Weights of a small transformer language model: no biases in attention or MLP.
Each number is 500 + 50 x the weight over its row's rms, rounded and kept within 0 to 999. Layers, rows and columns count from 0. Numbers have three digits each. The size before them is the row's rms in percent of the matrix's.

# layer 2 MLP gate, 320x96, rms 0.189, rows 46-139, columns 0-47
119:485375617507493496518500477516574432474496532529451497507603509379541507458534534419475510581446439517523519422505480553477499577545434393462512
101:501458564437469515463532527448464443563433531430593400521482522445504463529479498521448602592492434503500502561572513433507540497447556448476480
113:552470534484458427505458547513458519458463504494459566511459471418534507491535575508437416518502599411450541470485430479457429463501516382474402
124:515479501553528480569555459526355429544526521577499520503434487477450483468538498531541543560531515398533435560426514503516535446524402530523406
116:484520527488497474542532499459461439476477561503469599540525520476497602542529502425481499523415603446539435561467508527520536519544582417489467
109:438475446490407564516515587490527479627504512501492486477491551436507483490467482444463451535482494579550584536527565548572512503436559451454399
112:482510602521471513470529476514460555561436415511493471467520412494449503502509520535414454488524511563556527478487514456582531518455460519575422
091:473454603467494456454517423546420476480470517449566527419495457459474554577378406509491474592514539382440415594450528464499540539529533542602517
092:487485457564529532488615501498475504456544526441571388499503539514537450470533550452412491504306435482456394422595504449536517499471454424571479
100:532529582452538463454494398476502527491526459522620471514491524443524521510543404488384538534386525504535574488394499464452605544525442464496421
083:481475474566450555530475541519510457563528458611448467510521483539450567503530430492511591464471555575531486557532508505412516553437502593481531
095:527481585496502484419363571478567567531419562458522515478496472460550518467531468494528498450526517539500591560437408492505596532550472579508587
108:413560475499488528555459512521520441504490546534449502493461581483497650470547441507414479503540513573480502541510416604466452448456526423517463
107:595430512575477506524548550409555501481532448503437487474457392566573464459457494587540562429476500552495429504500502539533476552505448459583476
107:476558535527507491493485596521473456569508539554506512530450436460379463466493537491417443465471579470562554514491572576451564589398442560461511
100:554487589540600487425524550414531533518491501493528477457422546477494523437546516529443556475492573519447451457442466474543529570442505500513631
102:448478512475524462568495538487498410502505471463505405528570412412470444459545490468520445581476537519566538465517484513498523527433427465449506
109:544459500577515463577481429544486612517432472449586472460513512547511484556433569481528505532509523477520512541442509446446509434447445565533467
089:573477478416430574527424476500476555433504502540461533429479419481516391499463551596498482474505542393559446477425532472494568497539469361451445
112:431536515499407384522450486597565432568494419444456506530500533457528442555437513496511480467492490489542523461460535470404525476512542477526525
106:520456457483422532539391453387557586504461476499491509532453504499525514458497494455403565511558476469477519502528485479548462504514542513530518
093:534450433516485537537431480456534464464575502573506509482456496452518558493410398443551555561589585474582415452453473536541574439483448453417496
083:567482476607591487537503607358569505569474538460455481580462540458506595503530569476502507449537517517432594453596436565476443454471437553473462
097:589444420620480494590518491480557529576513483469432561477466462472533520444497529560492420450515599542444571537467558459545455487503520516526486
088:501524528396475571488530466505494453502513533539492432422413449540487474453498506446507514487538501534474440488535456473433476472444645576445532
103:478443403529541567552447499552520573453497555417532588506529524494606525502523468533563462488437505520499590536448532502418430491538527503542474
099:489478499472569535442545585550452462590490554465452525645525474504496444505534578406487494565422466403557480478456515467487438527468486417516507
084:514509491441411542560460488504546587400408413546510548468460453534525425542476494476529448483610491567550425490493460419605560442555601516566574
110:555480530405616633514509532475473478492493504461492569523417543583520672560529583426611595451496460514504509477505472518463534451394476554517553
107:488432495522533494504531512426464528527571555462469460532512408543516543481504506501505459614521529498469580547570509544544480472578423442505549
110:398513540418549517518549569514545441525566460545461575511500467514490499513509428430526511503426539484470492523509484514581532398435545468405566
105:459496523520465499439589466500428544572369445454484474535457523471516541448493567462508509593478495466469454467434484468446439461482459556553560
109:413486500491427527514476502473540548488548434604442470539511447523513436510567445527489570473530403424606463471461543530492426496556478447454499
104:456496529537469459490502488443575483434479430552533438571479484493495576490509622478482504515625437439517547535539434384563522473526454535429534
106:575537419454420457390463522541442491511462397532462495572541542497449547516516505464562451510535518542529437548584486498494420559562483520494480
084:491520434541457523471535583539503530509512521601580513528459530474557491474522574515478550499528543621624523532428405562505556560449510547455516
097:484454470485434518507565566421465550497454516496526558432473569391511519483459538502524440556495492532487530575501465500550466577471385476537518
099:476486466551509593525457506552441431546509602514548424577480563512560484508430550443528436492465503495506540527486513478456538463545374563460512
114:528559511522506458453466471445505546534418409585470433479537442488501482493452563495534541483539460437553424519524498519486450447459546533589522
103:547494514524383506510461385433414468469510435601410457553453449485488550484557596413544522467525509492644518483476560481513534507497473463492464
080:552499561463567482521547470402426532456518420483504516456476445542414476503592547463534551505555546432383472497496551418480531438439443467428542
087:514480457494468383593489431511457495489480581484438460459517498466498484598505479467583556537522459490513433514532569543453503517450468502451477
096:438433427523582529431569477546513543515525441502547443451459449444499505468567529413472520518518456434438468475527456461630553480422409450483558
096:495533550503460433487430518448507500479489408414537489551441460538537415489522546545556481451490473501503455437365494500601605547558517446517580
098:496530534485442519437516598536459479484507535510495618575618437559576503556470478427620438501516504485527576435477438467448523480478549616483474
110:518511484530470505587567521477446471554403481458497552509645380573433535620552528514501527508477571503588481548498474528544417448540475504503399
085:465426449587530527474494474526532539515484525506544456419451495522557583427414511541485449486488534472455489437555600520449487563582520616576399
101:480555537506593473466514509494474468436521522489605463508523470522582483509520494532446579602381529484517600534481561499474596544466489408524474
084:554472504426512469450529505534515475547494556452531529449402506541516554443497493488491435456517494469449553545499550519531503404488448503427484
096:506434586508461498519501642505398507501329488553559467510441524481449552553385496505486584517499476525526476491488502489561516483536432477495505
101:525554552478460479461489548483422475493485455431463459541500480475473468474513468519472577498443535501542582577426489552568445513507434650410518
102:596542576408551462488626498471455502542515517422456511442554505504534427519483481480502513543459448424600497464491559500526511542489533513487507
104:517512512499504566412415593516480512486498432501442547540544551475537418567481442521548568405454464448556484496426440460447466541534511398420627
112:519500413444442499564566460582486416530540541439483539546437433525537509517563510475528533457466456543515497558558534419489545512479474514464472
095:417534509484578541461563481564474513486560606450532496592523544475512549518523485470465415506488545534493562614436511483431514589411527534542464
117:395497428446415547468451522558427456554481429610538432566545480482583462546468433452451522542469552508491470490463498490453485545539450574450511
089:536474587468532408540578402488534483487489485505497485510481366597542503483534477484484488508545535453470557497528532536530475522507491547529511
114:426492499534532487484459518546596584422504542451534554512462471592504431411540516537534525536571487551455476426451472552452549469534464477496448
090:573557480568553522554487437504461546433618445506479530429445486560531565509453454468569560472515422520549508382494574561429612493551437455447488
083:552586449588552569481490548463610441487480413499494579467568441525480467482434513465542557477553557528561466508482468527492493465433460439489399
091:498472481544545390430394502503457410479492521573518509569401515482439556483512536498547497487507473490497506589554444505466552448524502621484539
094:646608495533618430526415412527399483442464592540426467513431527503490506519470552563421451490452487503419476492497566473537397459358484474519498
102:544524498571439499536486541555519518542517561571540544415474530483426429520532403393544577456460554509619480457520459505557499459483605532512548
098:536504595485501566506474478441458420459458541465453541541669407506524567392435454484572507560485537566453526477464495480513473552469460590476474
083:553379403565534529503513541523599554575508452464495540398471560518439503485505412532479446563453472491553444504443464519466551516582527521489563
118:449473514522435487461622623438545448608566454501546546430448547504541567457559537431488468558480589534516513532566585452559493484474467546467481
090:620535469549633427567442520498549449448482378485502455533488524457431485506483497397504524410500437477496603489452516539501474577471471604422469
100:532500562500538532480485544560519528521459466478561488486498555426451501511519566601387559506525529545470488534455485502511610506575444465578537
083:520454549467510548466428477468450493511499606525454516559490505512499572622501570461394533529482490587522516537498419473507503508540541490461508
089:506572489474423482531464588479506532540551610522492573518433509472553507504478485519628546477483527510515495531477433433478569450525560540506517
103:459543458489481471502542415504518512499522470493511481459496489547525534480472453513425575585461476565457479635474507466637470472458545440546533
126:434517437478523479446481480537392539472512511531462498520514454553437609526502426576514562527534577508519542548530429519558497413573501584456498
103:487595380442488546511505562559455405532488453481425530474468526524420542495512465496530565513478515494563505528606467423496497494474588506543455
095:476454518507415606520515456463428516524510476487592429472501501493611519456460511612483481505555555518556547451422515438423449437543493493464516
083:490501523438506448456519430469453558500615516504463508444466396474504439594522574594551518477475579508481449479513507461448644482453510504398514
080:463533586549447482482541596594504489492416518443530555552493595393492475455495519535536453564470498498504446512449448475570498441518586540479510
093:498423474460561466472586523429566558485468533516520500477531465402567511420498487480513456564436541552546530558543462474543457539481468502407396
109:470442441456448428581496593336532482505438519384518471496566401483444532542479567487514438578488521458485494539470602438568460504447492437479458
100:530557459540568429556475631530479478471488586475508596632497498550524563527529408616535587467459407542433528564502530474518461472452496559477511
099:529472513467545485419476574496468570620554561599579494499460489531453507588515530498459494449466523434476524433485471501474597457403559514509497
105:498542427484402478517506523520378509547447475553445568566453472440498583493516458450540542499523503455515512502456537430520581474459508443529416
094:533541587519568514491557488511487449423402465583473504488496511605440517500548466549528466492483442558470462436579541522477510480433428599553551
102:566515388449506540429506551403471521464464444512492492471505478529511531550519465467396465518497500587440444489470483595542418468421568457508456
090:460432554349472513565442489448551456449629508482516524489460513459503543431497461526455540471516375481586347547430426486518440581455562489511561
119:403453418530550512468509450514579445595466502607578527567530498453443498516473529471448450518528546433431522606473466558436507485466526541507541
089:505560529474490506483495477578550415528485493447472431524556556516562478570534482460551512420462404480490455443457445507486538506573450442525474
106:588527528460546440419449457527479500512540487438438568481513516414527505556360528561475594413444541492523584535511475453456494575585461475473483
093:420539484525570472504427533572499472516483521519447473471510454569526451489508552431616548433512549598497501554469534504434524519530453493505493
098:441491539466497498506506559376522514562393423515516477492439514547501450347535574443605593520521493547570494566508545431547459490424522505579558
091:471504470542460446507544433481505557497504499541604513446440530442432532514441552492507501476516502402459549509581588497528622463503455538423464
093:556539494610455496492507574444522529412475531499588510510533509579461524382561438476476545589447452471511447531520431500530444566392528453494580
094:315453514569524503469449485545516457566520464564500557436497518534505590450481530515555511498522502463459444483488569527491528525528575479534479
097:475395573508528495504459464487522462488432495409438503489535483484673464415449550488457486467501499465490586525517473567512467491573414501396488
097:467463443492469513549578423492512534431493562469579545463499455482492517517494464508526542521485616416510540500382513543457546489553556531537489
# layer 2 MLP up, 320x96, rms 0.182, rows 46-139, columns 0-47
107:549477515571520526508427524508448410525435465479461515558567464523551461582491401588494446531493553518543592459567445541494539440465524408484391
101:578501560381519525449518446457514496459546618568528520538529551444469512432479453554465563542553490431388492499438499425543497537482515514563520
106:590488511511473440537466461551428469445577578510436491501500445477542487509514562530562525502544577516462538418476464480439428479438551590492490
120:469583563382484479411503411527468456468543630432583495516526467464470420541408565525418566420427527590512524474468481591498471573513512439514457
112:510483525474524553527517560521535589581576497449586436513516455490494573517524482548448506537457495520512541479435471619464524489423473509525458
109:522559446439513488521490421456433485542485524530612476492472475611496494550417558422416483498522438487480506538501603495545443574569573472589521
111:561579530566476541513528508447453476560484479500450532395433455559499477499511491549395570538509549563564493493396592627509468568503512561512412
094:465487534468515524528533463460465379561486523460596521455475482537482571563494488427509541544474514416472467569496491536485498488469603588528511
090:511522592484438426515448537492470448515513467491423568549583357503446597512546458560509490493591535518600570478427458591390553555518487575502414
099:468497519407501542461565562463415398526507475535461546468524470469513522461545431465550513516525506437605480419487481609475380522517496507442508
093:497519555522536435505476584467455478482499513534535383495523571580492478571472475518532602500435398511452558547469561466586556528482430491642515
110:523458470564591502547472486498502443532439474484415492484448587479452529601527528495506555509513425495523456470513515513498431522419437381416422
099:462438515467518483519513484502502487455476482519453512459626479549586464467504465536434537498514514408478472474523474438487493632501490524525488
097:501480459539540550617560430576561524482463533449527513416411601560477515554470517484537498584495444520472487501541536566503596469506537514551508
111:568387439553611560490494515544483504608500605495535465524536576498498518486581502476489478497516474498547518478468480522490496327505523423544451
095:553524440506479452515507525518450544415523442541484421485584443428533483535549504418476449507456501586496495485649510426519524523523407453397512
106:416424548499571469472458499520501501505399515566625517532461508513534627515472592574481487437517583515532538583607546563468524506512412436492456
113:491480438412445554419470457529585452467515420532529562518502425500546540544512485520429387450482446596488489511445538481540507556474435472525561
083:492514497570476543467548492488603465507485557435535582471494549551580504473579491498451494475470488538495559484583479463532441483423557540474556
110:512599433468483583411514415529427498553546561602522489516541535452567535539564512518475424485499562517604512415524482527487443481456559486492500
121:483606497489459543446529623502471498540472493463469438502500524452453556539459529523462429487488530515425428539532585392427501624447569451521482
101:449639516430323497520351503503468468479491446532483457431463436527513483455412492554509558484550474591517461512541423452454518557532503498436526
086:548588572493475517508487487514489474469532505505438552497505490482520513467539429491462505490442427515541490501407538582570515505511427639576564
089:517434472560434505528513521585592479526570507427491437489527519623499562532433562521426512492551524686458427442486543515514545504461541570506480
085:509451548413455521518551525587495368513455535437524443550522489491519524472508484472464550489578509414523461493436483454486513470450572632499532
091:514547503540529557483511491489506541510535601454480487418571493482499492540495501516537441483588500433485395371437483574433521537500512494441532
106:475400512489445515480529494473538436493517525525471511537558455397548501506550411501549535522529421455470564430488535366630477483565498575513394
088:571449422477470575428509440545537435554410497433459445440548427498446603455466423479529450602377527503506521500546471605475509483456476486504490
101:602474552563350483483503497517405570521473531525529407503513506443479473452459398542496531503585512451468439435562505457554445474634517513434471
100:513523460526441464563430504494468512472525564485473539574476485544466495485478522468520461496428541517484573521492513493566495459570481517426515
109:467512508510562463477520514469480515534528468496380444494522553519479484537495484514518478441457518465456491505530430462461473399460541434462503
103:487529590492615470453439567533490535469504523399533517590455518498585436516453485423466426419483460470552519569584512474595483540423551500569486
106:561592444538543529593466552511547529490538451514515548515460489461434540391545547545490484588508551455505507527562460408456559518472523485449482
101:582522524422467455453473493476499467480566474536409421465443488565513523505542441523518554555499508501449465505443467592453576578460518489504635
109:530615435532470492434499415611455442475453500575562445527551464555464584527580531508514448532523451502512472509478489496398383472488490507513597
093:481544529481533520466648477466464521484509446572420449483528481386507412524539510419517555531544444524507508450398620399464587502527441563445548
096:545446509476478538597557473483485521491500514493470498673565499480586524401507542543578554497436510512557550528557449464631562538450518434429567
102:509533445501514390428527499565623544556512446432537491452559512448513498516461463539495520544418504423493528530505441442449447592600566481512503
105:532443559469478440547477574480469504388516547545504538497477554495422504532576480631533537527493576528575541505444410486475548479467476511325429
116:489526513518424508527398379468441500478436496541494576507537441568513467482468461518442402455523498498491537486459463429495427426522482554528499
085:451505468462482483481458549451537443576521635563535539468521590502613436521479548525552516439408515503548523466533498601527492524436498473508534
094:482526506476550602404476556491497487517550545495506520529526560530530514389538511605466485516494506539481540440496374453555516453544494554446468
098:500554571523607477507492556495500515543514448499413524510460476518559439569513486519536499447451530598594498479570415490545441384557465590492436
087:492609536449446491502513499426504524482559525484375481571440506513560514482544562516482541564451455514427493646543494497493490572504510566484593
101:475484477552545488419508617506502482519573574497590632567586451538494512551514432520519523564500530477558595571500445548439559564507535461470473
108:404534516512453452426505573525535517492568526462468487460479600442601506488502494562470504477425552513573557461576448572542400446463510460543517
086:462477438632494515556601469472478494377521554493437424445475500474597527421529468490534489571486565486462430411553502517427460499505572577600456
102:566474489494553541491538535470465470477414435418456524535484453488529505568515493543480449447470566533513510398420556444445533496553510470418509
097:461494497559510486585477590449503462541511488598512504473520531445440471560524600491497510509601568512524460509426559450425532505499512476528406
090:393416468560471510593478456403534388515483507571453421548453487545532415522548498541523450472621551440579510507550466455564489537503454504507479
103:434444548515462439507510507525498480587455541579486487481543467466559544508513476491414493525597509563450458460501550415530409388511497500591519
103:438509516633497432563422438556482428468583496509539424571438485602518541547594461480518543450516465549431516564417435455482487496459473501536516
114:475489529569552450539502430403494527456455481520499408447382533494574519404518587513493473622438537496517550527562466561518581532539539479397512
106:542591464521491500568465487476520433511529516453429472441420509551539510558575468402532544452457486554498529396414618561473543539569615521469521
096:498490573514523446505483508486496510511591488535522496584403470407455497515532382529432518532492498475480514389468532440465450529513492467474594
110:476503491515467573488513459482467460432470533443482491609504505482517480552475516390453511510492537574553449531544463496487429563459466516504513
096:610466617511491533416531469528566538509513514501490439494480432514527471461546485489437533500493456401564625526421478499475558567498423494565513
111:470491502447531556504490556427594458476540596545540594438461518505544568553480468518545530535510512421470499570584566485536489415533471454495558
095:487475505546536502423494480454442588550429543475579428521539484531490461505397446560452452461422566542460478582482437454518489492505507506504528
088:470500439517501465380484473466495512501498514518482425500544477427552439558476464490530446491568450519541561453476592484443518485554484488530449
094:480581523503493452528491519472486481518474517503576552504508483508526486466537505410479537605532491425525573366534522468587418523551492515500464
100:460464505518454550481547534510487415516447358525515510412556530458439504549427454482541554569514602445533474496507490524425565492578552437545434
110:504421502514405524524470482536353497472491567518532407462511510492504456491519509389470462539492530603508498416506469480441602602508562536506533
097:464449439471422448618520493464518481476415482372487474422507508409508476454408487518496445527437530571463445504470553575522454445501476584512406
086:462473516577546480477458466541488455516426603518536472476442572466535541506495516453432484494531447466501415446436504400432415519555480462459489
122:422558455385432542548475479459578500553483540512488496476543436493502434463494540415475432496508471450577471515486473454507480486362524472550544
096:449588513508479506506560467552480403565502546467531505505554459511455500568549538459524442500498441629575516404524441516408415497494508546575445
102:391497447510505504424461485543534471523417490533500448491552558469574378456458471540433505542425504435512592519516567478415503575497543444516521
085:476487444545505521580515477512415450533507377547457482496477450472521435504424506555449553584568526488520521527483481497542519432394507578508398
096:411422533437521473503513535556405560434530426530481462473435492353610462478516483582416521505409466453510502505491428552442448547521482456484552
101:472584445549487491536503444508478474531512458499434504500473494547478462468568481458483439406565468552506413555381560391512468458498455519547410
119:484511504564520511483459541393491455541431426527475406441510429373447552463510470533416549419508528470525452541545498552517492534456465511525460
098:530418473474443522395475534522468503481464482499536482492447547562535519531553491543512475514519466578502459413504401432589548461414561540511511
100:502444540569558556548501609507638503524627554514521480487534469488445491516534452503436521558470528498567462565454524507562657458554467452551539
075:491506494548452471580582483522535493483475529521486466451454479462595500533501493529536505486480559448560485411584621430494550464527546505530456
081:491620472511521558481468502462450475510534544585499483445484472519429504498450471543573447516450534471531487533532518506514510389426536462499423
096:497483475503509491505537415474423585448517459575540451467419504531451514385502522433521437478481528487532558500478476494514476561522462546398453
111:432424536412507529496482553436508423492525470490433497538564443519465572578498525475442545567536498522519479545545448430533535483372450476417504
102:451490544513536536479489445464526530461522525539544523603545432565687472496493553512494459484497532410437457450508489505574565524533507456492485
105:457513527449563449505586391541501529504437449611427529493565545494451437412551545416527445494549587375534479378517487478424513535435433440475461
104:534499540473530469552463468507476463529460565523471548505470411508462502414497468534540498496452483496507524621554510541507552513553553419588504
094:486503383576463458565445515520533548532490492377502436535495538451513513527416499415451498492470560439518511596456466564591437550514487460513510
103:496487398533545497463536480474462475425445421468457418485496480530594536542498545517446458493450428590411513451428503554534438546496537524578377
088:501477525519450518532578488449487532485598447424512558486533479505473481471494565504541562576544473489498541522433501474404572581465527466499607
102:532510530560559544527524465504415527457530489457449378427440421505436513457502497541448501460551576488455589409526601483581503453485534463520534
093:506544557413569511493476440541544498574499457504422417472444527546472525512471406585397413478415496451463466518498490511584477483493439426473497
100:556584478491441497494507514614500460430598469489491500524552516450510511480351534578495565459438541531531562611524470558401483520520509542495503
090:516535517480460523498543470414460520539448500473526524516485536478497514584452506557447411534460485513594552420591474524564460493469549559527543
095:509533523477473549461512382613442488574488394499513490546545522497538400467475605426560429505489535573396433476534487491475602501537539513595552
091:528501479482510486447575525505599519567485446570574481481447468527594469453515471498519406518471523549450471413475500437481416486493514520540470
099:507464503383512519517527453499474475611573472567417557467527533513440568542471564489536484502531525482573568512543500458537591412530521490481492
095:462516539504479509496536530534493559552510461555477493512516463487563604491479438539538524611489534450462480518546604549476462478593538586491532
109:464421532415511460467492454525581530543451529481487540530452507523538408476509473548559479467574502632454559447544412507599517506594468559420530
099:476468523483440558419573580531531446622529481511584505534394617542545422510469389526527503525527496495496461552504424506534450431411490592439464
# layer 2 MLP down (transposed), 320x96, rms 0.17, rows 46-139, columns 0-47
103:496484529593538453466467523483444494491507462536548548489506386530534390490478445451507536521512577578553562489456501525433379470525463465522538
105:529539552534506552470471555499465543411483544504549476452481419433605518506494474581466551544467450548486591439418456464473543466498542458594453
111:570536453509513479460479578513437537523453578553542495496482481449412499521500527521483452506500505494419503489525411470475430456427540449506389
110:443504496506457518566452436402501513551505545441553590456518534488466493448522471545516536511465617534571507605445399491502484574501510443502547
109:464554536479440535436454419522477540534469479429510405534454567455541410558451563449566512468451545483545529502559451477431581523486474472511515
107:494613468471444571536554562492551524513460582512471562480556558511456482528501501511501515579550542428502522573490453538518489444501542489449436
112:499519559516519453418482507495486533490523459471561533472460501515532527454556539397460492537530472425371540432573524511508552473508366555474518
099:392485514482454571534463520417531394443527476553532473432390524515523487534461533477541561447426508540498573488527539515440543486477508522474515
095:464580519460432383461436542506456565495498446439450567562407444499518522545539496481443501570485516544527587504389492532385527572492544530516585
098:457560488449573504524506519528559562525460470419637486529482399494497483537542479526497429538600626472560439447483545565446524479542538450474467
092:509456467455468516580533528497418480399595498500443653516486533590405515490457497520601432507527535565523428571531474513482574504530557456467523
098:457464408499554505517443523550405456596502413468460455445521662455470417483403527483508569572450527461479473446562539462538389515583486465502484
105:445463578470602427441486565433521534520526535410442501541399614540473443502522550462482471620526558487498471464563542534529533570460543430523489
106:481517498458522597533504507545516511560444434470431558599451477478530533540490394522530495434537552500586472507569464441458497540471533501592495
104:430481528475493424534508580527418485490496522490512431536488427494513569535452415540473438480442562466570488582479553510513463599477577525554458
103:545522528455495498498515456563521505476522593572458449494572363445522495439439515511550466492520518493467427558516524572388530501541419507480517
098:522523470541435476444524557521443470539525520524429546426474515549426628509422539518566547536452487426476659607472563505473498564471520478546542
105:543455461478471483507465429555559552545451469501565533510460529599504565570439543516481455402445524482427504382505472430479563526482587571449543
089:586509459560548457465484483554576565460592471574502461458544551578414528539528523470497503520519463500495561509518505500413582480529634534512441
104:464476453479438574398508414570427466481515471518416510577504542442471507507407518403480487441513439479539544455612625484450491452516562476549567
104:390531430433490504544478552472568536489572454502582539499487501498562447460564437431544617550509517477543487488470490593574475461513450514545585
102:483403466485518535499493543544461447460526456545542444511466443445472456469572572492560504536445535536413454444513532458558526560584585493422483
092:492477579445505575558453573474547480568467577554532450450452436531476533521460449527532484522531542488585392532432556547471513387491508494468594
090:569521392459447488478523516475554491556527493556448495510523509580418578541561570517594378546437473411558571500431490550536493464490440548608518
093:507528590432495472576506468479558512520496466591515466540569495448463507444393537562485463525453488522469410510522475483493562466623438551466486
102:419585584553477483465471554524422446390540419536484546495392450559417587532525483485564499487560561575515472476492497380547388465493530604502564
110:585544407581456484466487504547486507424498465467609587492476523517552512507517513482559506594455577475517487497537429655361483443461509460491550
085:456485564492519485503424398524568640451474422490492468519398436549497501565496502556579480496559480561545523485537460456451503556451572535522443
104:516522532485543517606496473473454549522508493379430443535485528547533566551466462439516540480499538543494392498362454468449476475566382597416534
103:474512416538509501480604482457398539506480437493512554506459446480542539472469530448518575462552460568467539549567452508472488588523554437458510
100:489456517531457510537473535513515544489535564514477454505541413435509481424587533463485490467526529474504550510594435488570497495535518509470558
108:463487491517601413484509520543430446444392618467526517525592498477499404584447563484499546544475465463519457421557484530566510396528606531514489
105:514452485532560435503455529558475541502541500509454489478460435474478517449554446466528388545531537501467553451540517550455514454508527471502394
098:378497418470508411468464533536500562453552509566453563508504490466415464560531548482548452592450492487429505546477466580496541503438390544578656
109:481447546473577458524478442477491488529452538423476534450402598481500541494513475432468499483538422447499574492550518457457480537511480479429402
094:552479524574542534542518531512452448447524517556563505519463452439454451598546468456516532533500421507415519501510635464495547532528500486498505
101:449532511563522513439512519522540429473665455453438522526471487552433492514404530445419520453521539431496439472488558426524532488482545398550507
094:488478448580497522492533493458522521501442487487589498450444606549424493534474560554529550473483512562452627484534548552557470457546559549579444
099:475459459434474513514488508470483524477500523510501517410470464519510572503515408412533562594525523536549537601497398507538395556520475557482556
108:558484596505448453433481443608431530480443497505521394520481513432438554516580443413471600549542486517498556441482522405482374518442435446561489
087:410426472578536524518574533449437436475532559565565586399483430482550527491549527510440476491440578563475536477543469476494554498518517540525503
099:482525550512462527463455528512465451485522418553481549521535508549536549445514430479531415483527449464389502499424406515546543509520525536568565
097:345510557567487477407484534463481456450418557497440511533496505487538483546430513505407449451505500528505460519453635435514530469541522539559523
099:508570452495503514441472485492555554427523482520438513502550502484543487488427423481518540549535489525435566539439615487411466530547516527504425
102:460538576479479525557525542564461448494469496552476500567492431585475403465479520547496534485486487477471535427487454491526525487481516457519544
108:413369500468492448486431481554407508424600548435396539505436534513541584394420481500529545480476499430517489446493511551540428504447507511378533
095:594608544526578598499495494524475539436525430565511452605474501482408429487431500463514487528490544446503556486583448481549429502508455528493487
103:614510498475462440525503473459506632559456487472494423496447561459481460575530446482484445529501421423494496441545499455422468548537466579585503
092:602529545410494505485500513545472463512442503480377592499513468503615556505476515471486396438525496525484496513428493469475491450446464504487542
098:482625436493523461446499497542494461538557459459437469512529525549466515521560494508493538313491509464459422565430481510492469559485528430481463
108:463490525419459420506568551598625467617509547566583539545457559523482524466493481472531469441565456546458527441520499501511475422533523400405511
106:467406488426509536526567527530502473459439436546585505508570479557486560455548500549448535462511446512494555508497422493515517565460530468481464
106:497518515534459449490507513512505533491503530517576540493528541583566491519537520499585500582482442527591549463471431462455531537586483494459489
106:459460559498481533436506477387520565465448473554520434493583557479496487460456453389439509501552629534450488447500503583438527461510610457543568
102:471556481416536483461565419528478489581555489527510489465564459417457470498551504542620510430442488449474554418460393451502497529467469513531563
105:558580498385499548459533481472478501507562488555500406622392525492504568517551514577554519482553521458433578504502483586485477493459556473483537
092:483499475473535589492479451520561527498443501476532451437522493605502515516543482553411531466431536464516490492505406540494594489456508459458495
106:453424524572545459464461455489578521510608562553491525578478491548509598626478539574443449508496503460506587571473599560541463528595523535482544
085:474593522526560429453503498559496507559443516479574461466570467464533468455516440476536454422558560485470444478495520508460458520400474452482490
088:532530507484525444505499547517466549460470456569369444474469395565583433469563495603500493538469552489478466489517479514548525446469552464500525
092:516560498524470504506445467522516524518509376517429507571539523548452510508523469529528484432476542485405442611570429462471565544554471627424509
099:481575528532535454531435481478560496462517524539485479467398514544516460482558527649495532436654525616486553493434553543412474496463509533524464
105:521480469486569581539526481513562566479434505533515566533481402523505455495538475484598474521487526479493441539470510513519534465638564471546525
092:659478519465470454487431514526530565528525377536538523568544439447465517501499487498540453459525498453436592485497530478496584444501582529456502
082:645516464513564531522539462427468433434406504577463452458535572526541438504496576481420506446522455543413476490445480482470511472535521570416504
112:576457512454508482487546544562514557514539389514535450371425441518480483479431407496497562524496537511480478494545517446524422436486515449542459
093:552528536519480521493522447484481430514504469523441468492448481426639445462613531485538484516537430565534448588538350501488505457474514540563516
097:518514568636496413541488432428539530489554496449503481507504457514531567482588497475516430500410548548588599486507488531549445458462544511519393
082:523577532457561519527561630538499426524556495479520494530533542507464512566474471512466440525550427549474463530512533578378504634539418489520665
100:443550544437512433493446591529531448528456544584581460461412534442571533528496564492512537514415514453494477600563532447546511542486411462561535
107:528401535476380502516551567564414551491493537498455532508498552492502520483460489526534528487504573475517485411534529557492522584514420517488438
103:521512479516498419577377488546549366539425463565487466458486562489610458537451469397450421563480512557461480460477489432455455495468504438537485
101:511461476477474433504529475480532437545420439509452523449487466554545480447576520446473511550549591485438514466455477508523475508421472472428586
092:473490421526529476536408437565516467453552538565516580501474453575508493481519538505506578583508614506525466503480586464552435516510413523568517
085:452460462440429396544519504511564492608466500580496477530440559569530546545552457484557590572460634514514560489538521436538564394437483465462503
091:536454528382505511455390427423551622543544501576553479504507468519570483505465478493513534557493433464554505573416474412472569639487555525510471
103:451535378596492480493569474486471513398508471507550498517402567509417591546464542489555497462503511484509492554484478577509497601527484501416477
105:584542508447492493508471516421520478510531457552448415509524433628529552560414375436545454481457476473459550545516554469483502599425471544534482
105:512487482491482470468581484486522455422421470466503520498485416519544401418446539456516466498475495482413482496552469535466484491508512503550458
104:513477492531522386495545494455473422400471547486456588502543509456571468462489564381562492488454415441452509574571465511478475523491564493580498
098:485434545463537508446531502429556564490518475494519542582546501521511453518424442521476384487586542506537489476473508473625462489460582495524434
097:453455510519487541459480453524430497521530587511473496440509548524621568535534525453353450568421484537515434454535485480472527502435569571457501
097:528513527458523522537534466483597477511458507543480529533449431503561460485533450371537450498568510573448553400445604574420606444548496514505453
090:595541532516552565536528432420519450525545547459505415480459503468492513446458546393479555544498528506548554444487509546505478474493502561364571
110:536506489469524469547489429502451417589471443576509550544585519553597476544405537471467490339519448494518498549496518491459491559500507465513560
096:435506434487534452509495522426468592484533476476497488565527536433515504506610480488490544572466351499491507525527484558507405499454545533572528
092:548455502465531534442534499474472500424557513507517457579471526463461578530494472496481557507553528510502579509470535412537495404527520581524486
086:550585507474578464465447449446464542518431415453470566497484521520477615614559503493489425459424444486500526508492542522564386516515449496488550
095:516539443454480554495531455516481533465393500518480512507544553420506539433518417470491526424541527600506477439469512485445538503437481487514520
088:453591531517522553485474469432429505582565508579543509531487483519508612446445476491417529523485465434547461600523404537493505461464437538461457
095:416543558586491478452511503451570589546435550479509427546475534483498444539559490540434535610497513535588446488473439502512437489501428474446521
101:494437534387526534522539431532576464521530406535518507561504522510540530426469470497449646458510571495451468588451537435456608534501571572517500
106:456496524491596560540441476470554462508464468555507558494526513490498521435530573470470488498542495432509428438487547498588599445573492572433435
095:533511552514524485448553528509461419495500491535483442589459403587594495544464450500536503469485519502493476568380419490534468600523406551582452